Part of a small language model's weights.
Size: 9 layers, width 128, MLP 512 tanh GELU, vocabulary 8192, 2.94M parameters.
Architecture: learned positions, no biases in attention or MLP, tied embeddings.
Each number is 128 + 32 x the weight over its row's rms, rounded and kept within 0 to 255. Layers, rows and columns count from 0. The size above them is the row's rms in percent of the matrix's.

# layer 3 MLP down (transposed), 512x128, rms 0.0749, rows 412-436, columns 0-63
size [111  93  99  92  96 118 111  89  99 100 109 103  97  80 109 130  90 130  95  88  86 104  97 115  92]
[[ 91 121  82 101 110 106 128 140 136 146 136  90 142 104  74 143 187 135 111 226 102 172 124 152 123 157 143 105  90 155  88 128 125 143  96 161  91 106 109 132  72 139 149 103 144  75 119 113  80 174 181  96  61  85 168  99 163 109 133 186 163 104 160 137]
 [144 130  73 140 155 134  99 144 117 123 132 161 125 126 115  97 164 105 136  99 180 187 141 174 120 140 146 181 144 179 135 161 157 168  77 109  59 124 121 138 158  96 118  83 118 106  82 188 123  61  86 194 129 115 131 144 163  99 155 147 120 171 128 104]
 [103 145 189  51 140  50 157 108 150 138 146 167 101 124 156 175 109 142 178 110  78 137 121 155 103 166 126 121 150 148 120  95 118  74 169  90 118 100 110 116  81 144 102  90 103 109  80  70 129 129  84 104 107 145 139 145  96  74 171 124 153 173 107 184]
 [150  60 140 128 145 141 132 155 158 125 132 137 129 111  92 134  74 121 152 127 121  99 164  93 141  82 147  73 157 150  42 140 150 116 112 135 114 110 108 115 187 191 108 196 204 123 125 183  66 118 128 111 150 131 101 138 160  89 101 148 179 159  86 101]
 [118 144 131 100 141 101 182 124 147 122 130 139  80 150 169 143 180 168 111 138 130 129  86 135 111  76  78 105 145 179 123 111 125 158 140 129 117 178  47 103 149 110 141 130  97  94 106 138 107 127 117 160  97 166 147 201 128  81 136 168 127 146  95 145]
 [208 129 148 185 131 117  98 149  85 101 160 162 116 149 178 137 125 130 136 150 117 160  97 123 141  57 184  95 111 172 148  80 108 127 177 110 146 107 127 138 130 127  93 188 122 151 145 154 108 146  60  85 176 143 154 102 127  52 144 132  89 138 144 101]
 [182  58 178 210  76  92  88 144 113 131 158 140 132 173 118 108 182 145 155 101 124 156 157 153 133 100 161 111  77 155 152 148 146 125  96 141 121 133  69 110  86 130 100 158 121  78  65  97  88  91 136 163 108 124 161 136 128 130 131 158 141 131 136 110]
 [133 126 128 145 113 134 116 128 135 186 164 147  86 115 142  72 117 141 145 198 137 134 106 197 175 121  73  99 117 179 107 147 161 134 132 137  59  86  72 143 165 154  94 116 154  83 118 189  91 167  91 211 172 103  99 143 176 109 114 110 143 123 100 171]
 [114 142 133  77 101  50 155  83 165 100  78  74  99  77 134 131  70  87 130 157 128 112  78 122  95 114  95 134 123 104 157 146 139 163 136  92 134 126 159  68 132 121 164  70 173 155 154  60 139 176 179 119 173 160 110 101  75 129 108 141 183 109 131 149]
 [148 161 174  99 132 116 172 135 143 127 108  99 113  87 118 173 103  96 149 143 133  71 134  79 149 129 158 140 114 124 182 156 193  98 138  76 127 100 125 105 110 142 119  89 130 117 130  89 148 105  96 153 129 118  94 115 168 141 107 165 132 131 125  70]
 [123  78 171 127  90 112 132 142 130 109 131 108 154  76 163 104 118 151 126 174  80  97 132  94 139 117 172  85  88 204 118 108 168 131 124 162 112 152 130 167 150 107 155 159 138 103 157  74 117 189 116  89 154 105 100 119  74 111 141  84 191 138 154 124]
 [147 118 166 182 171 134 144 133 116 150 107 152 190 163 131 112 144 121  56 123 135 145 120 142 116 125 140 153 146 176 139 126 109  86 140  74 105 166  95 148 176 107 171 170 144 152 133 147 172  66 111  85 119 150 167 179 106 114 152  90  82 162 160 144]
 [157  88 172 119 111  99  88 112 161 108 103  91 146  65 174 120 107 255 133 151  76 129 141  74 157  89 131 121 133 126 132 126 111 102 164 110 164 143 122 105 107 134 120 160 136 118 146 128  92 150  99 100 115  78 130 133 138 126 150 136 121 125 139 120]
 [100 123 152 119 156 145 120 130 143 226  95 156 107 180  76 205 190  93  99 160 185 141 113 192 170 124 155 113 132  76 113 119 122  95 105 156 116  50 138 138 114 127 123 136 170 113 100 142 148 115 144 133 165 182 163 176 143  93 152 121 143 154 125  90]
 [ 76 150 152  93 157  82 101 152 141 162 202 126 101 130 101 165 175 169 133 117 159 145 121 161 107 146 131 112 105 179 165  98 160  94 111 122 107 115 156 112  36  93 141 125 156  83 108  83 119 162 169 165  87 138 120 108 174 166 117  89 129 193 152  90]
 [105  91 128 162 126 168  93 186 112 126 151 177 133 178 127  78  89 144  99 135  81 131 129 125 106  67  98 145 124  95 115 142  93 164 195  86 106 141 157 112  70  86 166  89 158 129 114 158 147  85 122 122 111 151  71  88 137 148 154  74 159 129 138 167]
 [118 119 132 147 153 106  95 144 133 121 102 144  85 111 130 120 139 153 142 192 197  92 169 164 114 193 115 114 109 140 145 112 177  63 104  88 144 100  85 145 166 191 121 153  89 142 172 115 148 115 147 128 147 118 143  92 188 171 134 146  92  99 111 119]
 [132 187 129 167  76 142 165 140  78 118 148 130 101 106  71 147 130 118  50  95 153 124 156 162 186 162 102  79 162  73  88  77 130 196 104 129 124 113 125 143 110 161 149 149 158 110  76 146 149 150 113 119 105 157 156  84 104 132  72 147 144  97 104 123]
 [ 90 144 138 137 144  45 159 106 105  85 140  79 131 141 110  98 153 111  90 130 153  64 116 126 133  86 160 152 170  75 150 126 102 133 111  67 156 165 221 120 122 120 176 101 147 160 133 127 133 149 142 112 139 115 108 165 137 130  65 130 128 109 102 167]
 [114 153  95 109  82 148  82  87 145 127 147 130 103 142 154  91 143 114 102 147 108 132 122 132 123  90 141 108 118 182 121 153 123 151 108 112 105 133 105 109 148  82  92 109  88 103  58  58 142 204  97 121 129 173 196 137 178 158 111 135 157 128 162  92]
 [172  68 108 118 163  82 148 149 141  54  67  99 165 110 131 117 112 175 139 126 119 132 144  86 119 103 136 107 176 151 180 139 105 109 124 145 176 155 106  75 167 130 130 120 116 143  94 101 130 172 176 128  99 166 125 106 160  94 135  85 109 157  93 112]
 [128 134  87 138  97 106  99 159 102 102 153 138  88 110 115  75 127 122 147 113 181 145 183  65  77 127  15 183  96 163 139 154 157 110 114  98 106 126 157  99 127 156 129 125 151 115  86 136 138 121 145 145 144  58 125 121  94 156 138 162 125 158 135 186]
 [141 112 138 104 119  80 123 113 172 111 113 139 115 124  77  76 105 193 243 165 124 119 115 142 121 131 109 132 107 181 129 111  70 143 139 117  73 123  95 117 151 147  84 194 130 106 111 127  72  98 151 185 161 117 116 113 165 163 157 154 131 166 106 111]
 [143 172  87 148 121 119 117 128  80 139 113 148 116  35 146 176 117 164 116  97 141 162  93 129 171 193 114 127 147  72  84  92 155 130 131  40 103 141 103 169  86 125  89 105 159 172 135 188  99 144 166 151 175  85 139 106 136 121 154 146 125 128 128 136]
 [155 118 107 125 167 171  63 139 122 168 117 155 152 138  86 168  61  75 110 126  86 157 116 122 140 108 120 129 155 156 123 103 101 161 144  97 172  88 133 116 135 160 152 128 168  95 154 166 182 129  74 157  88 173 136 107 150 187  53 126 128 113 184  76]]
# layer 3 MLP up, 512x128, rms 0.111, rows 413-436, columns 0-63
size [ 97  95 100 100 105 103  84  96  89  98 115  79  90 104 124  94 128  94  96  96 109  89 107  92]
[[ 83 145 132 187 161 134 151 137  74  80 186  81 127 184 126 152 136  64  20 139 149 108 124  82  88 146 176 141 159 133 118 106 119 108 131 114 125 141 180 174 157 104 104 130 179 125 178 137 113 143 126 121 103 119 140 124  75 104 105 152 106  35 138 118]
 [112 112 139 125 122 158 120 161 188  73 142  95 115 124 117  96  99 137 129 118 146 176 189 108 209 116 139 135 133 164 185 141 117 126 127  98 139 124 200 145  99 113 115 123  95 130 133 116 124 160  85  76 122 146 129 115 155 131 168 135 144  98 164 118]
 [181 120 158 178 141 148 126 107  92 167 133 128  77 132 157 138 119 109  93 116 108 190  85 135 111 222 140 127 111 156 128 106 180 115  81 129 146 134 113 151 171 114 131 128 111 148  77  83 164 188 147 131 168 118 116 130 104  93 157 123 157 129 111 104]
 [107 123 126 183 128 152 136 124 106 135 104 154 116 123 118 145  86 125 130 116 132  90  88 183 101  95 154  76 146 161 116 148 133 168 143 147 113  59 140 134 140 157 105 141  79 112 149 164 111 107 103 127 125 109  73  92 133 174 187  96 199 108 149 147]
 [170  91 126 163 180 164 130  89 122  99 137  99  98 175 130 158 105 123 112 135  93 200  94 112 109 152 130 103 147 126 136 138 158 114  86 151 175 158  80  55 130 118  85 158 160 147 102 145  53 110  99 116  97 146 147 163 159 135 121 105 138 139 162 194]
 [119  76 135 151 107 138 144 173 120  81 142 102 180 166 116 140 175 175 105  62  88  97 169 176 152 104 163  38 142 138 145 136 144 112 165 141 151 149 138 128  89  80 121 158 108 154 117 126 206 152 126  89 168 142 123 120 156 153 124  96 154  68  80 136]
 [227 162 117  79 170 160 128  72 159 149  81 136  89 148 123 109 113 110 194 120 109 140  61 117 139 146  91 138 173 126 154  85 133  79 125 122 109 143 157 127 128 179  92 171  99  82  90 130 168  95 159 141 105 140 128 140 158 150  91 154 132 139 203 113]
 [146 155 133  76  63 186  84  95  62 111 115 142 116 155 107 182 140  82 120 102 131 119 129 191 156 154 141 148  86 147 142  73 148 123  96 129 153 165 159 147  97  87  80  83 103  93 122 120 130 135 106 184 148 160 138 173 143  97 143 100  70  88  99  96]
 [130 122  84 190 126 170 145 101 136  77 169  78 131 158 131  49  96 173 153 106 113 190 122  85 164 125 141 106 197 139 109 175 129 153 118 127 188  71 119 122 162 125 158 114 168 121  73 133 190 158 113 140  99  82  95 123 109 210 132  83  84 124 198 156]
 [192 192 122 138 146 212 130  79  93  99 109 171 137 127 145 131 124  92 140  76 156 186  90 157 131 127  96 145 156 104 147 140  85  96 171 184 166 136 112 124 154  99  61 143  83  92  98 138 120  97 137  82 131 115 143 180 163 152 107 123  89 126 170 193]
 [151 169 139  80 115 125 132 145  60 107 196 121  63 179 129  93 158 132 115 154 110 190 135 131 159 100 136 123  89 104  82 167 152 136  83 135 129  55 122 109 106 164 130 103 148 145 125 116  87 173 134 132 118 124 173  88 154  83 146  99 147 132 119 133]
 [ 80 157 110 161 113 106 103 122 145  92  41 199 144 141 140 149 156 126 115 102 154 121 107 171  92 134 127 157 164 113 141 182 149 177 138 130 124  80 163 112 161  69 142 138 132 119 173  93 141  94 129 131 114 146 167 129 156 142 191 132 193 164 112 119]
 [147 168  87 106 114  76 131 182  90  94 131  86 109  97 150 111 106 167 177  98  72 128 137 126 150 134 134 116 171 142 120 152  89 100 117  81 135 172 123 103 124 148 185 122 146 112  94 130 149 123 146 158 124 114 172 133 118 174 123 116 104  92 113 138]
 [ 84 126 134 139  69 203 128 124 147 142 145 143 171  96 101 146 157 113 122 174 129 106  93 130 130 137  91 111 105  55 124 122 165 180 166 120 165 116 117 125 136 142 135 147 104 152 112 127 151 108 102 142 153 165 115 203  87 140 102  86 182  97 143 103]
 [133 126 101 193 145 169  99 182 172 161 161 113  59 119 104 122 104  73 115 136  90 108 153 147 123 157  58 160  99 104 177 133  70 132 133 128 167 122 191 162 150 171 149 149  44 105 126  84 150 137 167 139 113 152 102 187 174 113 171 144 133 133 181 115]
 [155 173 118 101  82 124 117 180  58  71 139 133 109 105 147  95 146 209 131 175 148  91 125 147 119  81  95 135 146 160 108 163 141 114  92 130 155  99 130  93 140 169 106 167 172 134 160 148 106 135 116 116  84 116 105 171 139  86  92 162 111  79 104 134]
 [154 178 179 143 134 134 168  90 130 122 130 167  76 147  88 128 145 105  59 143 184  90 113 114 155  94 118 106 159 183 117  86 147 131  71 104 133 153 188  53 165 131 114 141 177 152 142 171 132  95 132 101 160 157  84 196  76 129  51 137 123  76 120 139]
 [ 93 148 186 191 125  91 102 135 172 123 114 111 140 155 103 116 181 125 216  91 114 152 163  90 157  82 184 144 150 110 169 138  97 134  68 107  99 139 155 141 119  97 106 142 133  66 114  96 150 114 163 107 106 131 106 196 153 151 155  87 113 117 137 135]
 [ 73  89 180 203 200 105 133 107 143  91  94 105  79 164 105 124  94 133 193 145 120 110 111 131  44 118 171 102 182 115 111 136 125 156  89 130 154 134 100 156 148 125 151 167 138 131 162 106 100  79 121 154  99  84 169 154 146  99 153 122 140 126 160 168]
 [201 117 193  98 124 153 128 107 113 131 162 182 129 130 143 186 135 151 100 124 159 113 155 128 113 168  75 109 152  99 123 129 138 114 201 133 162 167 104 134  82  79  77 129 166 141 131 171 119 123 121 119  93 134 165 125  87 112 159 108  92  97 138 109]
 [190 185 128 136 108 112 129 145  57  89 157 157 104 115  99  89 160 164  49 141  95 162  96 103 115 129 131 199 194  87  93 174 125 150 101  59 149 120 130 152 100 153 191 112 189  81 155 164 129 133 121 161  88 132 142 134  61 136 125 153 100 119 156 165]
 [123 141 106 169 136 176 101 152 174  54  63 141 145 126 169 164 135 120  98 151 155  99 154  69 106 170  91 130 139 171  67 112 123  88 149 116 104 113 174  81 122 123 133 139 135 101 144 104 135 142  99 159  41 141  99 115 151 148 144 109 171 203 112 130]
 [133  56 133 174 102 144 154  82 207  98 159 155  92 134 141 147 162 118 169 129  81 135 112 108  86 164  94 158 105 117 132 102 173 155 142 150 141 142  83 119 147 153 102 111 140  96 149 150 127  99 115  90  83  97 149 230 121 119 116 189 130 134 137 137]
 [122 196  92 105 101 169 174 133 124 114 134 124 172 109  72 113 126 213 150 140 118 176 149 174 138  92 139  62 131  87 141 111 109 120  87  72 121 117 147 137 102 163 106  87 159 174 173 138 158 187  79 154 143  98 132 128  88 135  64 159 134 137 155 144]]